{
  "num_hidden_layers": 9,
  "hidden_size": 96,
  "num_attention_heads": 3,
  "num_key_value_heads": 3,
  "head_dim": 32,
  "intermediate_size": 384,
  "vocab_size": 4740,
  "hidden_act": "tanh_gelu",
  "norm": "layernorm",
  "norm_place": "pre",
  "norm_eps": 1e-05,
  "positions": "rope",
  "rope_theta": 10000.0,
  "rope_fraction": 0.75,
  "qk_norm": false,
  "attn_scale": 0.177,
  "bias": "none",
  "tie_word_embeddings": false,
  "parallel_block": true,
  "init": "uniform",
  "init_std_qkv": 0.0511,
  "init_std_o": 0.0511,
  "init_std_up": 0.0511,
  "init_std_down": 0.0255,
  "optimizer": "cautious_adamw",
  "learning_rate": 0.00254,
  "beta1": 0.9,
  "beta2": 0.99,
  "weight_decay": 0.082,
  "lr_head": 0.00943,
  "max_grad_norm": 0.5,
  "warmup_steps": 217,
  "schedule": "wsd",
  "decay_fraction": 0.512,
  "decay_shape": "linear",
  "final_lr_fraction": 0.0,
  "batch_tokens": 32768,
  "max_seq_len": 256,
  "doc_mask": false,
  "train_tokens": 150800000,
  "max_steps": 4603,
  "dataset": "wikipedia_en"
}
Each number is 128 + 24 x the weight over the matrix's rms, rounded and kept within 0 to 255. Layers, rows and columns count from 0. Numbers have three digits each.

# up: layer 4 MLP up, 384x96, rms 0.112, rows 187-246, columns 48-95
# down: layer 4 MLP down (transposed), 384x96, rms 0.0984, rows 187-246, columns 48-95
up187:149148128143121085113116106105100110109153170167092132126138155148112118170129122145157149130137133102146106153151109120092132117121135149121171
down187:105118183123132176094137163142157131163120086113128128134145140092130136133098126124096128133148102100148183100081151166105139125133139127138089
up188:135075104136104141093084101149100102121132122101118144097121156119123143139088116123138124160157123119134114155158165141122114123097137165160162
down188:170125090143112134140147133149128139092126124141129111154124116180135141155142121124173109113112102149122111114115093128102128101153136125143118
up189:130132140130156127116146158131116120144124128121099132119105191130135144093118110147137096138151137121161165129119136173115096147113113123132135
down189:108112123109160127104072110108141129154151110121164116164116114126119117122115107099162133109102123107129149131182127100111148115138142120152121
up190:116130093145125132126145102156089115095140141125088193107172185158169122098142111129149117169177112132149075173109096150135132149092141127081128
down190:139135137182210107132197064100132116171148127189168170187093145114135125113128102129153079115128072105131084168094133108130113158105103174117118
up191:129077121122108134110096139144141161101137068142157128173130136151122133114107119173120129116135111117183133147149094135129092103119117145090129
down191:112157091099126098124126185150093138120114099133153119160151132181107114127100110167099172121111138132129109130133114116091101148107106144143093
up192:118111082108168100142107136133083100098121129184097133113121137165132142160085110159115145139120082082159105167133102148106110136061111108102108
down192:113130104116120174089137105124104151109127112115148134127135110132094114150101112182155106146146140165135123106132091090081107108133123188136118
up193:162115118144123106139161122103123129133089115121089094131160129143154155096099132172165169092110125123105110121114126161119107104104118144143129
down193:161144126104159156091122128128133120148131143138143111120120135156098155136141185124140124113130139132126117103121110148154072178153134083117071
up194:137130127118118112097145123129101156131139135122138110115152138145172125093126130128142115103207134102132141138137109141130114102125135118133163
down194:141122152161108130171127145123137137129109130115108153145132127143112130156104147137078132101066089124134128125104138146104126134119132142127105
up195:124153104110102112138162126121064155128126136111100167110140194132109172141131121158148129135103093143102124178117122189119132155103112145159134
down195:118148172083121069151120126149102107153173136131125129084125143097155135055127160052142112171152135142153134118138139148144118144165120137114122
up196:127151138111099117115087145130103162141108134119109132123159132127152136178123095158158097172139133127175161158120133139112125080111144127108126
down196:174109173133158097089097122079123119149123153149133132127119120170129142114124158130159182115097108132083140105112122101138141086150128075156154
up197:146095099118143127093096161131192154068110089156150108164195133165120145073112149114146131148146086121173158141149124144118084094152179136118139
down197:160126066143118157135203166144179128137130104102146120144126150220133123067095161166089119131128149122102129109150147115138099113110129117151155
up198:167170124146129076113166124157116082142104128107069140092164137140139145142115053160118166117171081121133169120161137144101118112128133143126092
down198:112063134119093104132177124087157149165168105124168125121082122169146137167151094099080094149154133136109152100155137099107097111142117127144138
up199:142171104168132101124180107151086123140111104102123134121150150166169142150127129114127105136120104126136104125095098122107158150084098113143075
down199:142135099116125155089109179151139118119122105140142161172121145114153126147106122098058143102139141144136184135112111079117150122123131153101139
up200:158183093156137116105152170130110094099090147181102151126145113133149153160088077118145119101164112152138146184148126173128154156130147109115091
down200:117185116172138164136156134142104134176135092155102135126162085180133125136072092113098108088160084172143090155107164088117124126097196152143157
up201:152107077131118126086138132103144133150134127149127075158114103136154154115125109157152107129117138100133137143108099152093112138145141147151112
down201:139113147061160149118132144166152150160160116159095132134127125070160073118106138148098148125137176143148153189091134140130132111122108101132121
up202:142143110116132129082137128082146156119120146121140089113120150121160138137112141157157100105115132115160148130113134137111117125158122134110116
down202:126109160122124110141127094134144143110144114107106125141166123088107090118117124123154137131137127146092125140147148126162166135084115102127171
up203:149152111155148122062114138151098158108133095107107143111133105128142123147112102137133160174193137146163125151116128131088100095093148116110146
down203:140155105168143077093098082107110155077126152166166132157131096147146148157094114115124143079134170160166102110160104127148111159118121121118191
up204:125105097095143132093138116110117098125160150114122137112158166143187152108144106123157090085112147119170173132141079158116140135107119143170093
down204:135105185132119117104142124149138090105164152135112119114136094122117149128150138113119149096116149146136134105135126123166110123156130129111062
up205:191175149160141108140066165104133133140125154128126149111114178164136124093089105097144129102179101113166106125183115156110145141131097130115107
down205:127134192174161158122092134139118093161149132086136140097130140132115105149182119125124123147124184118117109134111135126138164113191132111094136
up206:123130125125090124142130168121136123119148117136126132141134110131127147111143120147148123104143111095129092124126100138105130155106141145139091
down206:132111143129169130111123136150132161144142127104124111125124123155148145098114132138106129164132101135168154131157149103130133128136118135127106
up207:169111122073155070116125119123109152120094125170122147137136141163108166156073142131153136121126127120125083167188070162135089134113109115109125
down207:133173074119108137106109153083108144128129193123124116133172110185115112105123151158127143159151068134109113134100080135170114083170123137133198
up208:149139151101101107113147112166086141119110144105097155127166146142142130069115095119190168101137133105135112124142119113128113114107127070136123
down208:126106135105126123086092132139141121149142104132162110131133150192098099124144121125156112117143165117128114167127110181120141148132128166145114
up209:113112125097116142114117174084157127142125156132129085158103128139145146136067123139138162142110116075106156113118130135134106156097121118094093
down209:137127163124137133170136090139140145143155110151141125143132138100159138106125123089097117086125127152117126147160176152126105079131122152108124
up210:131136087094122161140118122127097098121084157148116095097147148170152161107108152174153112130125118086150074149110134134138124182130130142106091
down210:137162156093125150125156116134092118093071149122145125120134157168114131174150120116144200114124131142141144131107144072127069176102127096115103
up211:117121122117136100131145137166108162134128151128130080120147138167141141150099122161122110117101073112138110169172145153080145146089109127167102
down211:118113112123111123118139083107139139104147138167113125142071183099143136112127121146169152172085148092116148131129114111132105138119121103091153
up212:107097127119124060127139119128125095129150125120083133119119156140144138103138107163125120142129123118155131165165134139119104099182105140140144
down212:124139122135123190123149150132100101156154125188155113143106134112144104113116114113132072129134101169139133127140124166155137101119177109107100
up213:145069145125162150143089151121096151127149100128093114113169166162131146162042100130116142174102128099114165101148087162068081143116113183135117
down213:121101082147073120121145130104135091143110102090121140141070145140110109127139159117137111147088089131183135149078118130154129137129142110101120
up214:117135145107135118129131163118120129108143140170151132149126091157149121143109112127168122151168071130161124169167137148147136147104164163091134
down214:112109116131135144155138102108148120125159179145131136145125155095134091108101116136116105127108156126093133130131149153161144172118116175125136
up215:120166133134117127144122146124108122096110170154049146144116120123159159145118102130141113092155124092106198143112107161110134094135101130162129
down215:135139160098169150058136123070112106146121113113144130103127152110130106144143131150139110127111104148127077123134141129126153119149156107142153
up216:121131126095114111130105149101168127110134151158075094127144138129128128117138118119153113149190140138131101151143122158141126093135127141105152
down216:121099132137139120103125120125073146157170156152137153174126089097144129116097152119142121107119101124102143140102147127124113147104140135160130
up217:175117101117109126126164167131115114117136129130120083097130121116099154125115133110127135101163103115163130120179127142063110134161121131117106
down217:101116084091101108126170127151115131159164156079122129132112141123119140121149192116113131140124180093122118104113098131125141114124107116151148
up218:117136114132117110139163137167113133155131122086161105056146180136115131176130089128165121129108120094116120137126149133091096067138128181130117
down218:108119155163079117150088126137116148129119147141095141138153107107131170080147139131117158123128106141111097094133120098168140119115106124113151
up219:110101091100134105115157157127113131128175166091148142127124158132123144133154122143161153101156128105140095140130137149112125109145110106142126
down219:175123076137114169140152112059151142138122138141154140114096122111145153146148146129132137093130121157130133117149118116154132118146087103125114
up220:132160119125115125120128167170128090099104108104130112117103186157100146097067119164105082127111093116164169123132133184115120122123129100114126
down220:176198142145123198099087117105104095097101133110142145105097140150134116128120105119134135135174120127146144074095115104149137140152120138106173
up221:157147111127159142083138150138102140116126082129144139117113163121137140139088119131153108133110134134114138143142121133107042101100153141122121
down221:135133160133075137113093126135113148164131143136154126119115114073125122129149142114125108129117150126157140101140114129205122156117106130132187
up222:145147114130121140112146143079139124091112096116091150095138139154122137145120107096145121098203093111163093147148102177167126112124167131134088
down222:137137182115143145107110123089141117162124146114102124095128145142177128147099128111105170053125102129123122085112128116143097090102103107129076
up223:179146110121140085075099123107131173120106096107138128119135151154170146159146067105169147082168121114101133137103135135110145160085132158134109
down223:164123091174102116101144082116167140184100167122152143178093115191139146160117154098165105068214148153050178151059084144139097137142119100139170
up224:118094166130108091135150171107084116123095111146138135122137136142151119133115129177117156131096128130136097187111107183092112118108155093119155
down224:124132067105140125149153146102092101147140164150119117127110120126116155138099107104122142146116100118126116142168106090099134109106124147145085
up225:125127081113149146101143140134078146082147105167110146134173121151106131114103134173137077097168124127123095143131106133090091152096131134129120
down225:159125123111109086167140107167149089143113106143143118158107098099112112115161145115132134097131081127127129110180162106166171100168097110163148
up226:157110142142140134113126145147143104121142109142124120167134129140142142070121123124113138137164131114145119118111104141131097105162082133143093
down226:110135182132126132158089135140135145128129106113123156141152128121112132134138151122097119133115124107171160154110102102108110132145121104126104
up227:129152129128149112098129141113082130133137123158101121083164159137141135150123104152125134096120128099158114129122105192134089148110140157139152
down227:117142165155128145134159136136154107167136135084115151112110150126061109161115083106142137138094116105120121125094107107133123130146112103115125
up228:141129093091109124119125134082125089157107160099117097100132181122163160133114080168154147117103120078157119148152121154082157136145089124168096
down228:133133134139062112119159135151110122137166132104178080119153165202116143101145109146114090173129086121134111126136146119156129154114133088127089
up229:134139122154152088107110114122121132121113137111156166194121160138164149121087092121127151137127121125146140147098128146090092138149120103142102
down229:166119111120110093105134151094171112150162122135101142121121157159101143087114101113111106098118111108134117103125111114130143122119116097139147
up230:140098098135097113090116121155133102113139120162101103115120191125141141131124152163169103122127125074166116124115140149126108134180128092135145
down230:116101103117143107128182122123167175085115154105127173150126117058152161103176121132146171112131228119118138150141120154127119121101106116158120
up231:166128091131138114119122155138148096143137118111151113147079154173128198117109109129132141184151106126170154098077082124116147118178129085171136
down231:153132048134091136105114100150122150089145147154144139134132121199160103111182141111152187187094143136091107087059098096129172115118132151199189
up232:119131098105095095145150108139154094099152167090112106093177148189154149082140092115136146126129136119102140125099138135120106119095125138118101
down232:120123155097101095156152174155143094108108147127101149114135107084128102139158160115085149108125161154199127147123138118101174099149144100137100
up233:131140138122130079100114118127096098132113168145108125108127143151181165180147088162170153206171108136108107158116123172136155126109131150154108
down233:101167099092126101104168152127131162113147101113114139162107116147088167112093110141105117122073121145116139121132116183120150125104084118161146
up234:125125164092108130080087081113130146128129122136113119085164147152141129124116094128151155077150119112112115133131129136114130090138135110118129
down234:132134229119142116102132142101127149170110158145122140109150121134127097107149126133152129113137136121114110125129150128136124126130111121166143
up235:143149123095178106107110140099147084149136087141068114143155155159151135121121069093172162143167109099117136142135107118128163111102109116145106
down235:125166139156092128106133119093115092160126138132108118136162144133138122121132142142133161134178105131123129112080095166129108135155132120095146
up236:161136132105123151112158127105126110091135122143111145150092118156113149126109132129197119121153110086127130128163115128106142124108127153160130
down236:121170136151152137131113154109123140170158139138145152118117109095159125107145118176152104139116111132138146118114139100131127142143128137136154
up237:107134086086080102110118109172131147113166146107111096103185131119148140165096101112159114120148132120145125122134110135123128098147144141133136
down237:161108118134183140132143135068113108134099064135136146152071133125132142104173174153154139108139148135132150147163105118107137129083135120112137
up238:116108116154116093119130164149136157121123126141128081104111193130153140141123085152140137106088137071155159117135124137124089139120118135149124
down238:134143132158126134166121096105129185154130108106124141178118089101121132107145166154140124137142085145131094168107110125164103123127123108146096
up239:137106108132129103128156142133107110109097153106155128164136151125144126145125139099112094115130128120125143110129121157142145108099128139120135
down239:115172147122133138128117115144136158133144120126111118121138104146109131128124121139105159162106130125129133175108136091098105137146143102140149
up240:125154117127112075142091124134149115128125107080150089116121126158116171081144107119137118115161106093155136145126120146089178148138160134075124
down240:114138135146146137167110104158153146189089111123118124057106105149100159138111127146134114109190158128108125131079117147140170117141126108125080
up241:125110153143099143137123108125117109115141089107078122094126191154171127094143080145153118115159121094120141150114139135118139105133133174173116
down241:138151128119106120095140116168115126157126139114126141136150111168092149101136125135101114111094158105124149107167084149122121156128139115131110
up242:135145109091117141139142127147082127098138093134129118116103117150094148132132101137177100110120147103143072144182123131105109150150112144117109
down242:150074099147124136139125147146107120111142159143114130136151135100130112099116170144090189140122141104096125130104106128139152125139103088128126
up243:145113102140095120137128123136148129099149117119116102154136131131160128105163100162147123111110124131102141168164143119105110100116160165114148
down243:117124178140150157116109096156120128107095128119166122099153127151097118111118155120115120138071115141162093112118111129136130119114119117146115
up244:170108086101113105121123144133094203134113127130148131097160145137159183108144095139139121162098128109109132130131129137069101122084164123119132
down244:144128137132129126100144182118163110065168159118090104179101125161096152127152149186118121148125105144092105108096109125151117084126094110115109
up245:177128107133114133076105142123116125131108155095097095093183159158150188147120121126143095067164118087129127132095140151125149114141154126150099
down245:118143125123088093088174112126097149108100154102114111094140152109125146159141129145127118149163111128138124117122096159173166104073136100186156
up246:111098111126133074103157118128111091112132110104106126093138125127126169122123148114153115120127121095102086139148169151103163078101156139148106
down246:124129124103101153080140178107106058117122111168119147101110152149116152143154142122127145115133113118099140125114120086121109113098153153152131